config = dict(
    d_model=64,
    norm_place='pre',
    positions='rope',
    qk_norm=False,
    bias='none',
    init_std_qkv=0.0733,
    lr=0.00671,
    lr_mult_o=1.5,
    lr_mult_down=3.0,
    grad_clip=1.0,
    final_lr_fraction=0.0,
    seq_len=1024,
)
Each number is 50 + 15 x the weight over its row's rms, rounded and kept within 0 to 99. Layers, rows and columns count from 0. The size before them is the row's rms in percent of the matrix's.

# layer 3 MLP up, 192x64, rms 0.193, rows 78-149, columns 32-63
106:25 78 59 48 58 46 63 59 50 60 29 20 58 50 52 50 51 30 62 36 74 30 39 47 82 64 54 51 43 29 48 63
095:58 52 69 35 54 44 69 52 78 85 26 60 60 46 43 53 27 53 57 62 49 55 72 06 68 52 67 38 30 33 43 56
096:47 77 46 36 61 55 78 38 18 62 44 35 30 48 34 68 46 28 73 31 53 59 85 38 39 52 73 44 46 56 42 42
092:55 44 27 50 45 49 35 23 44 78 50 49 34 44 63 11 54 64 19 71 48 60 54 58 81 45 28 31 26 56 54 59
084:84 42 69 86 44 71 56 59 52 75 47 59 27 20 61 51 54 53 42 54 50 70 53 63 22 56 40 58 37 33 43 80
098:53 51 60 72 62 41 37 44 27 47 71 65 79 58 50 45 67 46 57 65 40 64 58 63 56 56 64 25 71 44 43 41
101:69 63 44 30 26 64 49 67 44 59 56 60 40 34 29 49 65 29 50 43 41 24 60 09 51 49 32 49 71 76 45 69
092:73 57 43 76 38 27 32 59 49 51 11 46 35 46 72 41 45 45 51 83 52 55 63 35 49 34 14 36 38 38 62 09
099:67 70 45 57 48 49 71 49 36 63 64 54 47 61 62 88 61 36 28 78 53 52 31 70 39 49 47 48 21 41 58 58
088:38 54 44 38 56 87 58 53 48 50 59 43 40 59 29 46 65 60 08 35 54 51 58 37 61 56 50 37 27 53 43 64
104:71 45 24 64 69 61 66 54 41 36 71 36 51 25 72 72 36 51 51 89 44 31 46 45 24 32 41 52 43 42 37 39
089:33 55 34 64 74 52 40 36 37 44 33 48 62 57 40 44 36 48 50 26 26 55 48 49 43 48 63 45 56 31 61 67
098:18 59 34 47 72 40 24 41 36 45 53 35 60 37 41 38 69 69 22 37 46 38 54 43 45 45 59 33 50 68 55 42
093:51 50 17 48 65 34 69 57 58 23 42 48 84 47 46 66 57 39 52 45 54 46 29 77 41 40 66 50 35 61 35 28
090:69 65 34 51 32 77 38 70 34 58 41 58 69 41 29 39 51 62 25 65 27 47 54 61 49 71 27 47 32 30 32 62
097:36 22 63 73 45 52 45 66 38 46 88 60 57 51 56 48 64 51 43 84 48 76 61 56 08 57 58 75 30 48 53 49
111:51 68 47 67 72 69 14 72 55 48 27 62 66 40 52 38 82 57 80 47 48 63 48 36 67 72 46 70 45 82 72 70
104:41 66 41 49 55 45 67 77 56 41 13 72 51 51 34 59 53 44 57 81 49 35 48 58 32 52 81 12 57 77 28 53
102:50 18 84 42 70 54 31 54 43 32 41 43 71 41 19 55 67 60 64 43 50 52 44 55 56 60 20 58 24 64 56 54
093:38 43 36 73 35 51 67 56 46 83 65 52 46 35 14 36 53 55 39 47 49 62 66 72 71 35 49 56 56 55 33 60
089:28 35 46 44 65 64 38 40 38 54 50 42 64 31 48 54 53 65 84 57 52 52 83 60 40 49 40 51 68 70 32 50
081:40 41 47 35 66 55 60 54 32 53 41 60 26 25 43 59 33 43 50 61 62 55 28 37 52 40 55 73 63 61 74 20
099:49 68 40 58 49 30 59 45 61 55 30 27 41 23 55 86 51 24 61 41 47 37 65 24 52 48 77 72 59 50 43 40
101:36 51 85 55 58 46 64 66 44 53 45 43 81 56 40 35 41 58 50 37 43 60 67 56 75 58 53 74 23 23 38 30
106:66 67 70 68 35 73 53 31 59 55 46 19 11 79 49 56 53 89 38 49 49 49 56 61 41 51 16 39 34 34 69 48
098:57 55 60 62 57 31 49 63 36 22 65 79 41 51 45 73 42 56 51 39 56 46 59 10 64 72 71 62 32 45 48 21
094:39 37 72 30 71 54 69 36 60 65 43 37 33 37 72 64 60 36 52 94 55 56 40 35 59 26 56 43 52 61 45 53
098:55 51 42 39 47 56 74 59 54 38 54 39 76 59 22 54 42 46 47 57 70 59 65 47 34 32 30 38 47 30 36 49
100:49 30 42 41 61 47 27 37 31 68 44 52 69 67 77 63 40 40 42 31 65 76 66 48 61 34 46 51 59 62 47 66
095:38 28 37 54 61 65 47 50 26 60 36 48 45 46 30 32 47 52 40 20 69 63 69 41 49 69 70 42 60 81 40 56
093:56 47 54 56 41 71 36 77 49 43 32 28 55 31 72 38 33 51 67 58 48 59 36 80 33 60 39 36 43 45 50 49
081:45 43 41 08 30 56 59 65 80 45 50 47 53 38 42 38 44 42 63 48 51 70 34 45 55 53 34 78 39 29 27 66
097:70 81 64 72 55 42 40 56 57 58 33 68 47 63 53 88 31 30 79 88 48 41 37 62 52 65 49 45 41 40 39 49
097:58 51 34 50 56 67 45 52 71 46 43 78 32 16 88 66 61 69 49 70 64 32 35 60 47 39 67 53 55 50 45 72
103:55 59 51 48 63 61 50 49 59 28 42 56 45 63 23 64 48 66 79 45 55 23 53 47 47 38 68 51 54 67 76 45
110:63 65 70 81 56 47 30 46 69 41 53 61 49 64 75 59 44 46 35 70 48 93 72 77 71 65 34 62 40 38 50 48
096:66 79 51 52 34 61 58 58 46 37 52 44 35 36 37 53 08 40 37 59 30 42 71 78 72 53 53 65 81 52 52 62
088:57 72 15 41 55 54 72 23 29 68 60 49 43 54 54 77 45 47 43 56 56 33 36 59 03 37 35 66 37 47 60 67
097:63 53 60 50 38 62 60 32 56 78 44 39 50 31 58 58 52 34 50 38 55 74 56 33 60 47 28 27 29 49 56 25
095:70 43 33 44 36 50 40 26 59 37 60 57 56 60 63 55 40 31 71 67 66 41 72 49 45 58 51 55 31 12 62 71
104:16 49 55 50 28 25 65 45 41 26 55 65 58 26 39 65 51 34 62 72 39 28 30 37 43 66 58 67 67 47 24 46
090:61 37 66 43 35 40 33 49 50 40 73 26 46 47 53 16 50 54 67 41 47 23 52 29 57 52 48 42 21 44 47 37
103:55 30 52 63 36 38 57 71 31 77 49 16 49 39 46 47 52 67 63 51 48 46 33 63 66 33 31 49 42 49 36 45
098:54 21 45 45 47 42 55 47 35 51 45 62 39 58 36 65 19 49 60 55 76 54 48 44 26 42 33 53 76 44 45 71
087:28 12 65 38 49 24 25 30 53 43 34 48 38 49 51 23 63 46 34 43 40 42 41 51 70 66 74 44 51 40 56 44
107:70 57 46 60 39 47 52 47 60 67 50 87 39 38 36 43 51 32 47 54 52 39 54 38 63 52 69 44 32 29 64 78
115:48 57 43 87 40 26 86 71 64 37 46 92 35 68 45 45 53 60 55 56 12 31 65 55 50 45 58 46 59 23 63 50
104:48 61 36 26 42 58 61 34 50 67 39 52 51 44 30 73 35 39 11 29 33 65 54 63 33 73 50 52 76 46 52 65
119:51 78 50 32 95 34 60 56 65 61 30 57 51 38 53 49 54 55 66 50 58 32 58 44 65 42 76 58 48 52 50 76
109:65 55 33 48 40 49 39 35 42 38 62 52 48 45 66 58 53 57 45 63 63 50 43 36 72 30 15 23 57 82 71 60
086:44 32 45 51 61 45 33 35 59 44 49 63 50 72 42 52 49 60 10 61 05 62 39 41 47 61 60 69 77 77 56 42
102:38 64 39 40 57 29 42 55 29 50 46 48 52 49 34 45 27 60 52 84 38 05 58 44 49 40 50 34 52 59 67 48
088:45 52 68 37 48 83 44 49 42 69 72 27 21 34 39 43 50 57 73 48 61 43 67 68 41 88 79 43 14 61 46 44
090:41 53 76 53 62 48 44 33 41 53 37 41 74 36 47 57 65 65 81 58 65 47 49 55 32 67 75 28 43 46 59 33
111:79 66 47 38 34 69 35 62 45 62 55 39 57 55 41 58 43 43 43 44 43 59 46 64 40 42 27 70 60 51 34 67
095:78 39 30 38 48 53 55 58 36 50 61 41 61 54 59 48 52 49 64 59 24 61 52 66 56 10 33 54 50 59 72 58
098:38 60 58 48 39 61 68 67 22 46 56 50 38 24 59 36 63 35 58 64 52 73 15 33 39 12 42 49 65 62 41 56
104:61 53 41 46 41 63 36 68 82 65 53 54 41 64 40 68 59 58 44 42 66 50 28 63 63 42 17 49 65 63 50 69
105:73 49 54 43 80 30 47 28 39 46 51 47 45 45 82 60 42 09 34 50 53 40 36 74 42 55 62 42 58 62 36 69
107:42 46 63 36 72 62 35 34 58 43 53 54 61 75 53 57 35 71 47 69 58 34 32 50 45 67 46 50 76 45 63 73
088:51 47 50 48 54 57 63 30 81 55 51 34 57 67 63 60 52 38 44 42 69 64 52 50 21 69 54 56 39 43 65 40
090:21 77 69 05 63 50 41 50 36 58 36 37 49 36 42 44 30 50 60 44 37 56 60 27 38 59 54 21 64 43 45 55
124:38 61 54 21 93 44 42 72 41 27 43 64 37 58 46 48 60 59 76 61 46 19 64 49 58 40 46 49 27 53 40 47
094:38 45 75 46 42 33 60 43 46 66 31 55 45 44 46 38 77 55 45 45 70 55 39 55 34 43 52 30 33 40 52 62
104:50 36 80 58 49 55 43 52 38 43 42 40 58 50 66 68 63 45 65 34 30 72 43 21 76 41 54 79 63 64 51 40
093:56 05 53 28 48 54 75 31 36 60 25 43 64 39 71 56 56 63 70 42 67 48 89 62 35 60 60 46 65 50 44 47
108:36 53 48 68 54 46 54 60 63 56 43 35 46 73 24 63 16 46 36 34 43 44 39 40 51 37 49 51 38 34 36 29
091:16 58 63 53 70 49 54 56 44 82 49 46 68 53 66 50 48 69 75 66 36 50 59 69 79 34 55 64 42 66 63 53
101:56 71 49 49 62 52 38 64 62 50 24 63 52 62 66 55 60 24 40 54 39 53 52 46 63 55 42 83 48 28 66 54
086:46 34 23 31 54 68 44 53 45 63 70 57 51 28 45 42 64 62 37 65 54 38 54 52 66 62 66 28 56 45 73 51
104:35 26 56 46 61 41 46 63 52 38 57 75 54 54 59 52 46 51 32 60 61 68 43 54 47 68 34 78 83 44 46 39
093:41 60 73 46 54 38 53 57 61 41 59 46 42 55 62 37 26 68 65 33 61 55 54 63 87 58 62 80 26 44 79 26
# layer 3 MLP down (transposed), 192x64, rms 0.294, rows 78-148, columns 32-63
107:42 46 71 39 87 54 47 22 38 49 71 37 56 73 47 61 27 30 61 63 53 47 53 70 51 35 51 74 43 69 64 40
103:48 84 52 55 63 61 60 63 54 43 48 62 45 67 49 65 42 46 68 61 68 74 50 42 49 62 56 52 37 24 55 62
098:67 59 42 47 61 46 36 41 41 50 50 59 58 53 57 13 52 37 20 72 50 43 43 61 25 30 42 78 59 50 64 66
102:47 71 60 38 49 59 38 30 45 69 57 48 77 82 43 58 38 73 65 62 43 53 42 41 37 77 48 51 79 46 41 37
092:82 59 34 37 42 56 59 48 45 63 52 72 50 39 75 68 55 59 69 58 72 49 27 25 69 49 76 24 42 20 37 33
101:55 49 16 39 52 32 21 56 54 72 32 64 37 53 53 29 47 61 58 20 73 60 44 37 54 73 39 51 65 28 64 24
105:45 56 45 63 34 82 59 56 68 32 66 60 64 53 39 50 57 56 51 62 55 37 28 73 67 45 30 56 52 28 69 48
087:30 41 84 37 55 47 54 65 28 40 61 66 40 31 27 48 39 62 51 52 56 51 31 49 39 76 51 57 54 19 57 63
098:56 47 49 47 49 73 40 56 57 45 73 56 27 54 67 50 68 46 48 66 46 54 60 59 15 48 45 32 51 45 43 62
093:43 29 49 41 63 47 47 40 25 54 75 38 70 28 68 68 33 56 56 54 27 34 53 59 55 30 34 36 52 61 90 33
101:65 55 49 39 45 35 50 16 22 61 76 58 39 45 54 63 52 42 47 50 44 78 40 45 60 65 83 74 56 50 56 19
099:54 55 49 38 51 57 41 58 57 46 61 62 18 43 60 64 69 52 25 49 63 31 36 29 61 31 73 54 47 51 52 33
104:44 34 38 37 53 65 61 27 51 22 80 61 37 75 49 67 59 37 23 78 28 49 52 62 55 45 61 61 39 65 47 21
094:43 75 61 49 73 38 78 53 30 56 29 53 43 38 36 31 38 53 45 51 33 37 39 43 49 84 43 65 37 29 48 54
096:54 60 64 00 24 53 35 15 31 47 48 22 27 41 59 55 50 35 34 35 22 64 40 45 39 38 50 48 42 57 51 41
087:34 74 62 67 66 45 34 11 54 31 54 42 37 59 60 65 28 49 35 47 40 34 40 58 47 50 17 58 43 51 41 63
106:21 41 39 35 68 74 33 48 45 74 45 60 74 41 49 47 71 54 55 35 52 59 51 51 64 57 59 28 55 67 21 66
105:47 54 56 68 84 50 56 61 62 50 47 53 55 74 43 40 59 54 44 77 54 38 47 63 21 70 24 51 65 90 51 65
103:54 60 70 61 45 41 26 53 60 43 67 53 55 63 38 40 31 72 55 57 36 61 47 41 63 25 51 66 52 86 44 33
101:51 63 32 51 61 53 58 50 53 42 63 62 43 59 29 63 30 41 21 33 41 53 65 61 69 15 44 36 58 28 78 66
089:50 40 25 44 52 40 74 66 77 36 52 69 31 47 58 68 27 39 62 42 62 63 36 42 62 58 48 56 21 34 60 45
085:77 59 17 49 57 61 63 46 67 55 68 45 33 48 35 53 79 35 17 35 51 65 56 73 60 62 62 69 42 84 62 59
099:26 70 65 60 65 34 25 64 42 20 25 42 64 55 54 56 54 61 58 31 52 45 49 31 47 55 44 60 44 27 41 50
099:67 34 51 58 78 42 37 68 61 49 54 60 55 67 26 63 67 60 35 64 48 31 61 72 40 52 37 56 50 74 66 68
111:57 52 58 67 44 73 57 57 62 40 59 34 43 29 50 52 62 62 54 59 56 58 21 36 43 23 31 49 58 22 73 50
092:60 61 76 62 73 83 61 58 65 45 61 30 74 70 57 26 47 67 34 68 32 44 56 57 70 78 53 62 78 40 42 66
098:51 45 64 45 60 55 67 66 55 39 54 44 63 33 22 59 39 43 29 34 41 53 51 25 82 53 48 26 48 36 54 35
107:30 50 29 49 52 37 73 64 40 50 40 76 62 51 23 68 21 50 71 62 55 65 65 56 26 52 34 33 48 25 39 48
098:70 35 49 38 60 29 37 55 48 55 46 70 29 40 38 63 35 38 35 66 28 50 26 50 52 67 55 64 47 30 55 70
087:34 76 37 37 47 40 64 41 73 31 66 36 77 48 42 83 28 70 39 56 60 36 22 27 55 42 67 34 72 48 25 48
103:34 64 50 41 68 41 47 76 56 59 72 29 56 76 46 55 24 51 49 55 60 40 41 32 42 65 56 63 38 99 39 29
090:41 71 45 49 62 51 53 42 61 76 36 63 81 41 41 49 48 50 65 18 38 63 36 37 48 57 69 54 36 53 60 64
098:56 50 42 72 37 40 34 45 33 62 55 74 71 37 31 59 40 61 28 26 73 31 53 59 47 53 61 53 36 45 36 41
095:54 40 47 45 26 68 19 46 53 12 55 36 55 74 56 60 58 57 13 47 49 67 53 30 64 56 53 41 38 51 39 41
094:62 54 45 88 79 64 60 47 40 37 48 57 69 37 46 40 35 60 63 94 47 68 67 56 51 50 43 64 54 24 82 60
107:68 63 33 63 68 63 38 47 65 64 58 51 40 21 89 58 56 52 62 37 76 63 54 28 64 42 51 51 25 26 60 37
099:63 70 40 30 55 28 69 51 66 42 28 35 29 45 42 71 77 57 60 64 20 38 36 38 36 72 64 64 49 23 47 53
096:40 36 66 48 49 67 45 64 55 55 33 55 48 63 42 67 44 67 30 78 64 33 54 79 23 34 33 40 65 45 31 56
094:51 27 49 60 59 36 59 43 67 60 39 52 59 54 61 38 67 47 65 90 43 45 73 49 49 59 71 63 45 31 33 52
098:25 43 56 44 53 63 25 53 37 71 71 44 14 46 31 76 43 28 60 21 64 39 55 42 58 87 52 59 66 58 54 54
096:58 59 54 43 28 30 30 77 46 78 35 48 66 16 22 69 42 39 51 55 37 46 52 39 50 61 66 29 58 62 53 48
097:37 71 12 58 60 36 48 52 73 56 55 56 27 60 47 69 58 45 44 51 67 41 49 63 77 46 33 33 77 52 71 81
105:58 43 29 46 62 49 35 66 36 58 33 36 52 47 17 43 65 47 83 87 48 35 31 66 45 69 38 65 36 60 49 51
100:37 38 70 36 73 35 91 54 30 46 54 63 42 71 74 38 32 51 62 50 28 70 50 59 75 34 56 50 38 92 34 36
097:29 45 50 38 60 35 91 51 45 31 50 62 78 42 44 52 34 54 51 30 36 56 69 49 70 24 46 63 39 34 52 48
094:56 55 30 44 49 47 36 51 41 50 24 55 70 24 74 42 40 38 37 92 51 61 29 53 45 56 48 29 77 22 69 52
104:27 37 50 64 21 53 42 67 45 45 30 65 30 36 50 60 66 70 60 23 31 67 44 15 44 56 51 59 77 34 52 42
085:56 49 25 53 40 43 51 54 60 84 59 43 71 49 56 35 56 29 68 43 57 38 40 73 65 45 70 50 33 62 56 47
077:59 39 55 60 34 39 68 48 49 48 56 33 32 73 42 54 42 56 42 42 27 49 42 61 62 59 63 37 43 87 62 31
103:67 38 69 40 75 39 52 52 58 18 49 52 73 52 41 41 66 46 46 47 57 81 48 49 29 56 26 41 69 18 44 60
099:30 48 69 34 59 57 59 52 56 42 26 59 67 79 26 62 56 56 56 36 85 38 53 34 40 53 46 14 48 38 44 46
090:54 39 65 59 48 61 51 58 53 35 62 55 46 63 73 39 59 58 69 30 38 66 47 70 53 39 58 36 85 38 35 38
095:77 32 33 98 47 68 58 40 30 38 41 40 52 65 55 36 39 74 47 80 40 45 43 35 57 35 40 49 59 13 24 39
091:60 58 36 32 20 52 59 57 82 73 49 30 64 45 48 44 39 52 22 54 36 62 52 52 23 54 66 80 20 49 39 43
100:53 43 32 73 34 39 44 62 30 54 49 59 76 42 48 60 37 71 78 28 54 64 50 67 78 43 69 59 38 25 38 38
101:47 49 26 71 61 54 39 45 35 39 62 57 23 19 68 34 42 67 22 18 86 45 39 59 77 46 55 36 34 40 46 46
100:51 58 49 59 51 38 51 45 50 51 27 40 45 36 46 54 58 67 29 81 43 50 39 56 42 82 62 32 72 53 63 54
106:73 32 27 51 24 45 58 44 74 54 56 30 50 58 42 51 45 57 48 74 65 39 51 43 61 45 49 56 62 64 45 58
102:18 68 42 35 60 49 31 40 51 65 47 61 26 26 68 76 48 22 17 51 67 33 46 52 40 41 71 55 42 46 40 53
092:35 34 36 49 52 31 58 42 63 76 61 47 29 23 55 53 52 49 64 48 64 40 89 58 65 26 40 56 24 67 18 42
086:52 66 61 42 58 33 59 54 26 36 75 60 48 62 37 64 27 64 78 57 49 41 64 49 70 42 64 30 69 52 34 74
098:48 22 70 40 34 43 50 61 78 48 34 30 27 53 52 73 40 32 68 79 37 15 45 19 44 73 75 61 60 31 56 63
133:51 35 47 35 81 33 47 67 57 49 23 44 35 56 62 24 51 68 40 60 42 42 56 59 67 57 29 51 60 85 52 64
099:35 62 64 59 19 48 45 50 15 48 67 44 63 56 34 42 06 57 63 47 54 46 47 59 40 21 46 54 61 36 44 59
099:55 34 49 43 40 42 39 23 48 56 49 31 78 55 51 47 56 47 45 43 43 80 66 37 48 58 61 61 30 52 50 55
094:42 53 34 56 45 35 82 47 48 63 53 54 58 24 47 59 45 38 69 63 63 51 45 25 48 62 78 73 78 71 77 56
117:15 39 37 61 54 31 47 51 46 62 48 26 42 69 49 55 38 47 63 49 70 29 67 49 36 47 60 42 84 44 35 34
091:56 53 72 34 79 65 59 35 60 50 70 44 49 20 44 29 74 32 68 68 34 53 47 50 78 40 41 45 62 72 52 53
094:74 22 44 52 57 33 43 43 70 34 53 53 45 45 32 58 59 55 20 54 71 37 58 23 26 67 51 56 52 50 54 37
100:62 53 52 59 43 62 27 36 64 52 52 38 99 46 75 42 42 40 36 78 51 69 96 38 63 62 69 40 51 73 49 54
101:35 70 37 49 54 38 57 27 37 68 88 29 72 58 63 46 46 37 29 70 56 55 53 53 85 51 60 48 55 75 23 46
# layer 3 MLP gate, 192x64, rms 0.203, rows 79-149, columns 32-63
110:36 72 36 27 26 17 51 55 40 50 50 54 46 43 44 25 41 31 41 28 49 62 77 38 29 50 63 40 49 39 51 34
095:77 72 56 52 47 50 16 42 55 58 60 39 42 43 50 66 49 34 44 64 45 38 22 39 13 31 52 35 45 58 77 81
101:71 52 72 38 55 65 59 41 16 49 42 37 26 42 51 51 54 56 38 50 43 43 48 59 47 58 58 36 62 50 19 50
095:55 28 67 66 58 52 72 63 63 62 47 57 62 54 25 21 56 63 57 45 58 52 84 46 59 41 51 46 71 47 66 38
102:33 66 49 57 59 50 37 52 68 54 53 49 64 69 32 65 74 48 61 83 47 39 57 35 51 72 50 50 57 54 51 51
101:59 49 72 49 56 53 51 63 48 53 66 30 64 37 33 70 58 38 68 58 55 54 65 58 81 60 44 65 44 48 35 50
106:90 40 37 56 71 21 52 37 48 60 35 37 34 52 67 59 32 58 66 68 65 32 56 45 48 70 43 55 74 55 77 53
100:74 55 51 48 63 33 60 44 21 32 54 49 33 55 49 51 66 29 60 45 69 59 33 69 08 44 47 52 55 61 50 52
087:55 28 36 30 87 31 68 34 47 29 52 48 61 23 58 52 56 68 23 53 46 40 44 34 47 51 60 42 48 65 52 60
103:17 30 40 49 58 37 46 40 53 28 47 44 67 34 59 09 66 55 34 47 35 54 72 61 44 51 64 31 62 34 24 27
086:53 43 45 57 47 49 44 64 54 42 58 64 49 55 37 66 47 66 49 34 39 79 30 39 27 22 24 37 60 29 50 28
109:43 40 50 44 60 39 59 42 25 59 59 17 64 34 82 41 49 56 51 36 54 52 80 44 66 32 68 35 63 09 48 58
098:43 37 66 76 38 44 41 47 56 33 49 47 55 41 39 67 60 53 55 53 40 41 61 37 40 70 35 40 68 44 54 16
096:57 34 56 29 60 26 37 41 51 81 69 34 26 46 57 49 48 68 62 72 67 54 65 34 13 34 42 40 28 61 48 34
083:80 39 64 62 42 47 36 57 39 40 25 46 92 41 68 35 46 42 41 38 49 89 72 35 33 61 54 77 51 32 33 55
096:42 97 56 61 47 43 60 70 65 42 47 54 56 56 47 31 55 39 54 32 44 80 54 55 45 80 40 68 52 44 82 55
102:40 40 39 52 39 54 41 44 66 43 46 43 55 56 47 33 57 79 40 59 39 39 53 45 79 49 16 71 71 55 55 56
099:74 85 41 64 53 28 31 31 31 60 63 46 42 32 66 29 46 48 58 70 61 43 30 48 44 35 64 47 35 59 37 48
094:39 46 39 58 43 38 41 47 21 70 68 39 41 31 41 34 42 27 69 40 58 58 80 46 50 47 20 60 47 73 43 55
090:72 54 53 41 42 46 47 58 67 47 70 42 43 81 53 61 50 47 38 55 49 52 59 65 76 41 40 40 28 60 61 70
087:77 29 47 07 57 62 37 63 60 63 92 40 44 73 44 58 48 45 41 09 40 31 57 57 32 42 68 58 44 42 45 60
099:47 59 44 60 46 65 61 52 50 63 65 53 35 31 45 57 69 53 51 71 68 30 78 56 49 61 62 48 31 51 79 63
098:42 28 49 42 77 38 54 79 58 39 39 69 55 63 22 32 33 62 43 52 35 63 53 50 43 44 47 68 65 68 70 52
120:44 41 55 34 47 23 39 63 39 43 41 58 40 58 58 67 60 75 67 41 86 51 74 39 73 38 52 63 57 57 37 35
092:39 33 50 36 70 43 50 19 59 55 66 27 69 38 57 37 60 52 51 58 69 72 48 93 48 49 43 17 69 44 43 61
095:28 55 60 54 38 65 65 59 51 43 50 38 38 34 60 47 50 87 43 61 77 49 41 49 75 61 64 65 65 44 65 46
091:55 50 51 53 52 59 53 38 26 63 47 45 68 38 29 46 60 60 46 20 58 64 43 56 67 61 43 36 50 65 66 36
096:24 75 43 35 48 49 63 82 48 44 42 05 67 39 38 55 42 56 71 57 39 48 40 29 58 47 44 78 31 69 26 48
091:33 55 74 30 54 39 46 60 73 67 67 69 70 69 44 47 67 23 40 45 47 47 45 67 41 74 76 24 45 50 42 53
115:53 37 73 53 87 70 32 66 44 50 39 39 62 59 50 34 57 15 64 61 41 38 70 34 56 46 50 62 54 44 51 38
099:23 43 51 57 33 35 34 73 64 43 56 41 64 49 58 50 32 71 51 49 49 21 53 34 58 52 61 66 56 54 31 39
098:58 44 71 65 77 42 55 49 35 33 48 40 45 23 57 39 63 46 78 53 63 43 74 29 76 38 46 67 51 52 63 44
092:45 57 61 28 75 45 61 57 58 65 50 49 33 46 36 73 21 37 63 57 26 48 61 49 50 55 84 51 76 49 55 43
101:69 33 63 35 57 38 36 20 32 99 47 60 34 55 37 46 65 46 44 38 48 69 55 55 27 54 59 23 36 54 35 32
098:57 57 56 52 40 40 53 84 44 35 59 44 80 47 44 52 35 56 36 53 76 58 72 68 45 54 27 47 63 24 48 42
108:38 39 54 41 66 47 38 48 20 40 25 50 59 51 71 58 53 56 31 33 38 65 93 48 54 20 44 68 38 61 45 35
099:35 57 33 70 37 46 39 47 72 38 55 47 73 59 36 59 61 42 52 26 36 38 53 14 46 71 64 35 39 51 58 56
111:46 64 50 49 64 11 30 72 49 62 40 77 64 62 49 37 43 64 54 66 41 26 38 65 51 26 28 62 46 32 37 66
094:49 36 54 28 20 33 60 42 56 47 28 31 35 38 55 53 49 78 63 64 38 63 46 43 33 09 41 31 33 40 32 50
089:34 48 63 42 84 69 36 53 48 71 30 56 44 63 72 38 31 43 57 55 58 29 44 51 53 54 59 41 10 59 46 57
092:58 64 70 52 45 63 68 40 53 55 33 65 11 27 54 54 54 54 34 57 47 36 39 32 27 52 56 43 68 66 77 75
099:31 46 66 61 65 30 63 63 15 61 59 52 34 39 69 41 42 47 44 79 65 57 73 31 39 33 67 58 81 56 41 52
116:71 34 16 42 35 42 84 52 29 43 55 51 51 62 62 39 49 43 46 66 64 76 75 68 13 37 50 47 60 56 49 68
100:69 91 42 41 63 71 74 55 45 31 27 66 61 72 87 34 33 48 45 37 53 43 37 53 45 46 42 50 42 35 48 61
099:59 32 43 26 88 70 23 49 59 64 53 17 57 61 11 23 49 29 67 60 38 61 64 82 40 52 49 51 57 62 27 49
099:30 72 73 64 54 27 43 33 32 43 68 56 34 53 75 61 48 61 47 72 47 33 71 71 37 53 74 40 42 67 55 56
099:43 95 46 23 45 47 40 38 54 20 53 37 67 49 62 69 37 58 51 51 39 51 57 38 58 60 45 40 52 48 43 55
111:40 15 37 45 34 45 40 24 49 40 68 31 66 43 45 49 55 37 36 44 54 71 37 56 18 63 35 62 54 57 50 32
111:36 53 66 22 58 48 55 56 27 50 81 57 58 59 50 44 55 67 79 52 70 56 31 58 42 34 48 33 71 47 45 40
089:80 54 25 56 50 34 37 69 60 63 66 62 49 21 66 44 63 63 56 54 70 35 49 58 41 52 27 54 34 30 44 56
087:63 73 42 18 46 53 77 61 37 55 35 70 43 18 35 51 42 50 50 78 38 30 56 39 46 40 40 31 74 46 70 45
091:44 42 69 35 48 43 40 54 71 67 41 71 38 27 68 33 60 17 63 39 89 41 47 60 73 69 45 41 30 72 43 55
091:71 62 36 40 51 57 69 42 58 72 23 56 24 41 59 26 31 40 59 61 49 64 65 30 52 33 51 53 58 43 42 63
102:42 63 71 60 42 25 46 42 55 63 50 81 33 69 85 76 38 16 35 54 41 50 39 55 53 41 61 55 59 34 75 45
088:50 80 45 53 76 32 51 71 45 65 43 72 67 43 47 62 45 57 47 63 48 61 56 33 50 45 37 50 47 47 56 59
098:24 53 42 35 53 53 56 61 78 52 78 51 67 63 46 75 17 32 30 70 58 45 49 55 71 64 58 68 26 27 62 47
096:46 44 67 26 31 40 53 47 54 25 56 47 50 58 35 37 55 40 45 58 31 43 52 36 51 66 37 44 10 38 65 43
100:21 48 70 40 50 38 50 58 44 77 21 62 59 51 44 48 77 35 24 40 56 61 67 53 43 53 38 30 32 26 31 47
094:42 28 13 61 49 41 61 59 43 56 35 54 46 29 58 35 45 66 47 62 24 34 53 58 60 40 34 67 13 45 34 39
089:61 49 62 55 58 48 59 35 65 50 52 41 25 60 68 64 65 40 47 76 61 64 46 68 44 80 38 44 37 35 64 48
090:61 45 45 55 73 43 59 35 56 42 49 57 36 38 85 41 59 51 72 22 56 40 43 46 37 58 67 54 51 51 74 41
099:55 16 67 34 71 56 42 56 60 65 30 46 55 60 55 36 49 70 41 51 75 49 47 46 50 39 41 63 56 72 43 57
103:44 79 27 29 57 44 39 63 26 32 30 52 66 61 68 47 41 69 00 36 25 55 53 54 55 31 66 55 52 45 44 39
093:47 50 20 40 70 23 63 32 55 31 69 49 57 41 26 61 74 63 44 40 65 43 64 24 41 65 72 69 40 33 56 73
092:50 65 49 34 60 18 50 53 44 86 48 22 26 56 41 57 36 66 16 38 32 50 57 73 32 40 52 49 62 36 24 75
107:74 57 57 25 39 51 45 45 52 37 57 36 54 36 54 05 40 30 56 69 41 39 60 66 53 52 53 37 53 70 42 39
096:42 62 59 60 41 50 76 74 39 73 54 18 63 49 50 44 43 40 77 60 35 51 59 71 71 35 49 46 53 44 60 62
102:39 38 24 52 51 61 37 36 46 50 44 26 50 90 67 44 51 52 38 52 43 33 66 51 39 56 45 68 68 46 34 47
089:91 39 52 61 62 44 68 43 38 39 41 57 12 36 44 80 29 56 42 31 48 38 55 68 53 44 57 68 21 48 36 59
101:71 71 34 47 27 76 32 41 52 72 52 25 73 43 71 59 45 45 39 88 47 46 29 66 52 46 43 42 37 77 52 60
092:41 14 46 57 70 48 60 57 58 54 39 73 33 67 57 08 73 49 50 69 62 60 39 22 54 46 52 47 64 42 72 37